{"n_layer": 9, "d_model": 512, "n_head": 8, "n_kv_head": 8, "head_dim": 64, "d_mlp": 2048, "vocab_size": 32768, "activation": "tanh_gelu", "norm": "layernorm", "norm_place": "pre", "norm_eps": 1e-05, "positions": "learned", "qk_norm": false, "attn_scale": 0.125, "bias": "all", "tie_embeddings": true, "parallel_block": false, "init": "normal", "init_std_qkv": 0.0186, "init_std_o": 0.00439, "init_std_up": 0.0186, "init_std_down": 0.00439, "optimizer": "adamw", "lr": 0.000756, "beta1": 0.95, "beta2": 0.95, "weight_decay": 0.16, "lr_head": 0.00364, "warmup_steps": 259, "schedule": "wsd", "decay_fraction": 1.0, "decay_shape": "linear", "final_lr_fraction": 0.0, "batch_tokens": [32768, 65536, 131072], "seq_len": 2048, "doc_mask": true, "train_tokens": 500600000, "steps": 7926, "dataset": "wikipedia_en"}
Each number is 128 + 32 x the weight over its row's rms, rounded and kept within 0 to 255. Layers, rows and columns count from 0. The size above them is the row's rms in percent of the matrix's.

# layer 5 MLP down, 512x2048, rms 0.0424, rows 214-262, columns 384-447
size [ 94 100  97  97 101 100 106  94 105  98 100  96  96  98 106  99 104 115  96  99 103 102  96  93  94  99  94 108 101  99  95  88  96 105 102 104 101  98 102 103  96  98  99  98  99 109 102  97  95]
[[156 148 128 166 161  84 162 137 143  71 152 146 131 133 136 160 133 159 141 107 126 158  82  91 138 155 126  31 120 149 173 191 130  92 112 116 127 149 167 135 164 146 103  83 199 176 123 170 160 120 129 200  80  56 107 124 145 141 140 137 165 117  84 171]
 [ 95  74  46 124 188 129 173 131 125 142 120 164  99 128  95  46 115  67 101 129 108  95  92 159 164 142 154  83 123 162 118 125 125 156 117 138 113 169  78  66  76 151 132 118  96  78 162 151  74  86 170 118 126 116 142 138 120 136  94 105 155 130 130 156]
 [120 131 107 118 164 125 120 129 142  68  96 120 132 107 122 144 104 150 171 118  97  91 157 118 132 164 217 115  77 117 140  76  88 109 136 131 105 140 185 145 126 171 136 107 106 131  87  96 196  82  83 197 140 108 120 122 146 113 109 108 135 116  99 122]
 [106 107 139 133  71  80 117 123  94  90  98 115 156 140  77 129 146 140 164  75  97 120 112 130 151 166 118 155 125 128  85 118 188 112 136 140  94 140 178 151 141 220 122 142 141 116 106  71 173 106  81  90  85 130 127 129 205 129 156 140 130 130 171 130]
 [143  88  67 105 129 139 123 128  71 113 157  93 145 119  91 188  72  96 161 143 139 197 132 121  92 124 179  92 178 108  96 190 148 111 143 110 139 141 164  81 137 103 147 112 126 151 128 116 154 105 144  49  56 140 139 135 123 149  43 133  97 122 174  76]
 [220 177 135 159 150 144 154 124 164 122  95 115 122 148 113 148 162  94 101 186 110 219 166 123 164 189 126 122  96 112 116 197 138 133 110 124 109 134 123 156 109  95 174 115  86 153 179 151 107 118  86 104 136  94 164 133 127 130 132 159 107 137  98 166]
 [121 131 101 150 160 163 115 130 151 172  85 106 103 134 122 104 110 122 151 100 152  88 137 118 111 143 111 149  82 135 130 160 168 218 108 141  99  80 163 174 154 142 168  96 106 182 107 124  99 103 104 104 108 102 110 120 131 129 129 149 110 140 170 118]
 [ 62  97 134  74 135  95 181 143 124 147 120 149 121  75  93  75 149  89 114 133 147  74 109 104 105 146 179  91  63 152 200 119  44 139 145 149 158 137 138 157 124 109 156 109 128 154 129 158  96 163 217 122 123 161 144 128 215 147 180 170 130  96 143  80]
 [143  61 157  75 107 108 134 118 136 192 103 105 128 134 141 158 101 130 128 123 139 100 117 141 143  88 159  96 116 131 219 181 109 128 137 122 152  88 120 105 146 135 128  74 121 157 138 142 147 166 161 153  90 164 122 134 146 109 119  98 129 113 149 114]
 [142 107 134  97 184  84 152 114  85 112 114 120 132 135 112 148 126 130 141 141 105 123 123 139  62 158 169  83 136 143 128 124  99 115 159  99 126 140  79 146 177 180  92 114  58 107 136 134 100 145 107 162  83 135 111 161 149 111 101 114  99  88 159 152]
 [154 116 156 153 132 193  87 137 119 114 140 147 135 124 170 157 137 127 176 123 142 170 148  94 103 180 154 158 125 158  88  54 102 102  81 106  96  69 113 149 131 103 170 143 104 112 128 136 122 120 136  18 105 124 115 109 123 116 170 116 176 135 123 168]
 [170 109 113 138 131 115 112 155 114 135 125 166 132 153 144 167  99 124 186 172 131 142 111 173 145  67  94 116 154 157  43 109 114 157  83 135 153 154 109  95 139 109 160 114 121 129 115 126 117 111 118 104 170 148 159 126 164 110 113 186  94 107 136 118]
 [ 93  67 169 131 157  23 131 178 105 151 179 138 106 103 105 177  85 121 105 128 159 119  37 109  60  80 133 134 167 131  89  65 107  70  88 107  98 128 150 160 129 109 168 142  61 143  94 132 189 111 101  88 129 149 132 107 160 169 154 127 180 176 126 121]
 [235  67 161 148 146 162 143 134 131 135 162 129 119 171 166  94 127 199 152 138 159 132 124 171  90 175  96 118 154 115 110  47 136 100 134  59 127  77 145 171  78 122 129 106  97 146 105  97  99 144 117  58 135 128 126 114 100 116 104 180 180  91 108  72]
 [122 139  84 150 193 119 158 110 102 214 141 140 136 158 108 161 137 152 140 125 125 178 109 100 137 139 107 143 156 130 108 152 148 113  88 162 118 190  83  99 116 141 128 148 176  99  92 114 124  45 132  98 175 126 141 158 138 111 224 116 167 156 134 154]
 [123 143 158 181  96 119  96 123 138 146  82 141 121 137 125  90 158 113 105 126 114 121 104 147  81 144  66 157 143 109 139 153 154 184  66  77 143 173 150 123 109 235  70 142 140  86 124 144 140 159 127 154 138 122 110 124 133 120 107 134 148 146 147 115]
 [109  96 160 114  96 171 182 143 110 150 115 128 132 141 129 165 173 132 162 117 149  92 143 112 201 127 151 209 126 206 119 142 116 147 156 112 101 143 165 116  74 101 159 144 187 139  90  59  63 153  68 158 142  63 146 134 141 111 151 101 139  95  60  83]
 [172  89  86  96  62 146 158 119  63 103 138 146 119 122 113 135  91 185 155 118 153 153  46  97 125 107 110  61 140 112 142 151 101 126 136 142 143 128 152 140 117 137 174 214  94 126 147 162 142 149 108 160 144 123 169 174 148 155  95 163 104 121 111 125]
 [177 110 175 161 184 149  91 145 108 100 174 181 127  92 143 145 122 146 166 163 161 188 155 137 141 102 146 125 158 114 151 144 101  69 107 165 103 157 114  98 154 115 136 181 184 188 134 106 121 135  65 124 167 145 133 142 131 152 129 164 163 128 170 114]
 [ 43 151 128  93 130  61 162 136 117 183 137 153 125  66  81 120  98 148 136 108 102  56  79 130 150 112 179  30 134  98 177 127  93 170 146 113 133 138 114 189  99 120 134 153 146 149 123 146 100  93 156 135 150 135 161 109  76 123 145 107 130 128 128 104]
 [125 158 136 194 147 117 201 122 127 137 147 129 126 111  79 198 133 158 125 163  96  42 105 134 128 142 148  68 124 112 123 134 136  72 164  81 151 114 121  97 128 183 100 159  62 140 139 116 184 132 108 111 151 149 166 114  57 119 109  96 116  93  68 112]
 [161 158 130  85 110 141 129 144 130 229 152 144 134 149 104 134 153  85  46 128  53 128 133 149  82 112  54 115 139 186 138 161 188 158 124 131  90 183 108 162  61  96  92 133 102 124  87 131 146 141 155 131 109 133 129 115 126  90 139 110 112 135  39 185]
 [116  86  98 188  80 121 134 117 132 108 120 120 111 140  77 167 164 129 139 122 137 158 138 136 102 161 114 140  89 134  99 149  93  80 106 122 142 116 108 144 137 128 123 125 127  95 152 154 128 149 133 151 130 149 113 144  79 169 164 164 162 146 172 115]
 [ 94  76  68 111 170 132 154 152  99 152 160 141 118  98  76 136 159 113  92 162  91  78  99 160 199 183 118 158  93 141 171 130 201 106 121 155 136  79 117 119 113 125 117 136  90 105 125 150 132 174 114 134 149 110 112  86  98 128 132 123 146  93 126 190]
 [152 155 141 146  99 174  83 148 139 133 163 108 121  88  66 143 102 167 130 200 152 153 184 107 137 106  92  66 147 178 135 133 138 143 148 103 179 190 105 115 144 133 130 145 115 132 159 115 158 150  85  97 153 101 125 136  87 143 105 101 167 126 134 139]
 [209 109 136 185 170 152  98 133 135  82 177 152 112 117  97  94 117 154 118 171  96 179  80 173 102 104 127 130 145  90 119 135  72 146  98 106  81 118 136 118 114  48  95 137 137  87 154 144 182 118 126 100 124 229 131 158 204 150  98 163 155 120 104 103]
 [103 190 186 107 117 123 104 117 103 124 153  98 121 170 111 146 115 125  89 108 147 137 151 122 145  64  93 130 129  59 119 107 123 136  85 122 167 137 197 188 139  78  77 115 154 131 129 137 142  94 110 150 183  41 140 128 125 104 115  79 160 112 140 127]
 [102 107 114 152 179  91  99 116 133 140 132 129 136 163 120 124 135 137 110 154 121 137 122  88 137 102 159  77 107 124 144 118  90 132 144 138  55 173 106 158  90 169 162 164 185 138 153 110  87  45  83  79 200  42 142 111 122 101 148 129 184 147  82 114]
 [ 85 144 198 160 138  94 155 128 125 202 148  82 102 110 191  95 160 130 135 152 142 174 154 153 138 143  89 148  94 106 129 124 134 104 130 111 173 150 130 147 135 123 125  85 203 119 130  89 135 182 134 144  92 132  92 162 174 170 120 141 163 130 166 165]
 [104 134 102 111  83 115 159 116 140 112  82 118 127 187 120 122 155 143 133 118 135 146 165 170  67 145 115 108 139 121 149 150 108 163 216 121 156 120 149  99 196 115 138 135 137 101 148  73 106 174 129 155 189 105  83 184 106 146 133 150 108 151 133 127]
 [149 132 103 136 208 200 117 110 151 147 138 109 148 151 117 117 117 140 171  91  98 122 157 142 125 163 128 133 133 137 191 174 184 133 111 170 127 102 133 146 126 120 147 143 157 153 142 115 145 167 190 118 112  74 126 151 144 131 127 145  78 131 142 117]
 [138  62 119 154  89 133 124 198 120 128 192 129  49 155 159 129  74 112  68 117 116 141  69 143 148  82 151 117 131 159  97 120 146 166 122 126 133 113 169 110 113  95  92 117  79 154  70 136 105 161 147 103 183 137 116  96  88 101 112 135 111 171 135 186]
 [174 155 121 159 162 148 127 139 120 153 120 100 105 192 104 169 135 124 110 183 128 154  73 139  87 128 153 165 172 157 118 189  69 154 140 163 169 150 155  84 129  60 114 139 113 169  89 150  95 155 158 150 120 125 118 154 189 121 143 205 108 137 193 101]
 [ 78 111  85  95 185 113  89 132  99 162 141 164 128  67 118 146 126 157 166 115 130 136 128 202  84 126 106 165  86 172 119  77 108 157 134 140  64 152 139 135  89 150 164 152 118 148  89 157 145 113 146 151 111 169 147 166 197 162  97 149 183 124 149 170]
 [114 164 131  90 164 124  61 145  94 151 125 114 137  97 171  85 149 131 144 120 103  66 101  89 108  98  96 159 152 160 173 116 149 121 111 141 114 157 134 155 110 111  68 155 118 152 144 140  87 128  67 137  88 144  99 131 123  70 132 124 111  92 119 122]
 [ 97 153 123 144  67  69 105 145 130 156 106 126 124 112 116 112 109 141 208 159 120 171 154 203 128 127 147  72  94 137 109 175  65 156 112 144 134 117 132 140 120 102 157 137 115 135 167 162 144 123  74 128 149 128 136 121 111 112 123 102 117 149 139 157]
 [ 90 113 109  94  94  72 131 127 121 106  92 108 146  69  83 140 132 127 136  87  93 143 111 116 113 119 144  65 137 174 130  89 104 124 166 124  26  79 107 112 115  95 132 147 159 123 164 116 107  97 133 105 124 130  92 122 177 118  96 142 177  82 166 122]
 [182 114 105 183 156 135 127 127 132 149 149 164 108 157 146 163 134 116 172 114 140 172 106 133 147 151 148 105 143 114 101 172 121 164 142  84 141 141 129 141 119 220 128 110  74 137 118 156 121 128 152  70 182 157 186 152 121 125 160 122  92  85 141  80]
 [140 117 122 111  95 128 148 119 173 134 121 160 129 153 147  82 123 156 181 122 134 103 179 112 147 101 103 123 152 151  66  90 116 106 130 148 144 123 188 186 154 114 148 126 194 138 111 110 111 119 130 131 149 134  85 172 160  93 115 159 159 143 102 156]
 [130 115  95 164 126 184 130 111  91 206 122  69 128 136 140 145 131 129 200  96 148  50 119 186 190 112  98 108 121 128  91  99 102 122 108 111 108 117 116 136  77 141 131 111 127 103  70 142  76 103 156 157 140 131 174  54 146 119 152 186 110 136 177  75]
 [145 113 129  74  97 177 131 182 107  92 199 155 100 156 141 115  86 150 150 155 154 172 116 177 163 141 175 148 122  90  57  51 144 173 105 111 116 111 128 148 118 242 111 135  96 150 140  74 118 168 167  98 184 145  83 116 111 173 124 104 105 154 127  87]
 [159  77 119  94  91 132 109 125 107  83 169  62 112 154 183 133 137  94 139 159  78 112 138 179 157 124 123 163 141 219  59 134 126 153 111 164 120 135  85 119 104 109 129 158 133 106 142  96 174 137 172 149 103 174 138 182 167  90 103 142 162  87 141  82]
 [ 71 141 133 174 157 148 106 145 141 159 178 147 117 142 103  90 153 139  75 112 153 130 121 127 107 127 163 145 126 135 199 187 134 140 165 141 123 160 118  74  76 166 179 108 131 153 159 135 178  82  93 136 130 115 121  90 110 158 143  94 129 124 135 111]
 [158 142  78 115  82 112 124 135 138 113  71 118 152 120 169 101 151 119 138 145 172 121 132 129 144 161 126 102 122 148  98 116  92 144 133 139 162 121 104 134 134 142 165 151 158  99  97 111 126  96 179 142 154 108 138 133 164 104  99 141 111  75  93  97]
 [ 80 130 153  92 147  91 106 107 139 125 107 125 141 185 146  68 143 136 168 120 123  70 125 160 102 120 166 140 119  60 140 128 172 155 159 142 105 108 161 152 127 105 122 110 106  74  75  72 117  89  22 147  83 191 122  79 184 139 121 150 112  85  83 132]
 [ 77 173 109 112 222 127 133 151  97 178 150 105 115 140 147 110 138 138 161 162 117  69  98 109 170 100 140 129 127 139 148 170 111 141 122 138  93 124 109  98  94  85  61 120 156 102 140 158 131 109 138  88 179 159 146 134 103 112 145 120 143 122 103 124]
 [ 86  66 123 129  80  98 103 132  92  90 128 141 126  68 158 129 103 160 147  73 129  85 126 159 151 165  89 112 151 112  58  97 110  83  98 150  99 165 125 115 138 193 151 145 124 145 136  77 129 113 123 114 147 140 160 125 105 131 111 154 115 122 157 147]
 [124 120 108 127 131 150 138 136 102 134 154 100 119  65 132 129 114 137 158 127 153 110  77 154 129  80 143 131 142 212 106 104  89 100 150 115 137  98 141 175 174 101 130 138 116 147 133  71 131 137 102 138 140 132 114 165 187 138  65 184 147 111 106  96]
 [ 38 137 182 112 148 128  95 126 114 146 151 167 141 122 160 146 148 141 160 128 134 111 156 146 149 105 193 116 183  77 203 149  64 109 147 142 155  77 124  80 126 125 142 126 115 138 119 122 167 160 145 161 173 138 127 173  90 130 150 131 135 138 103 100]]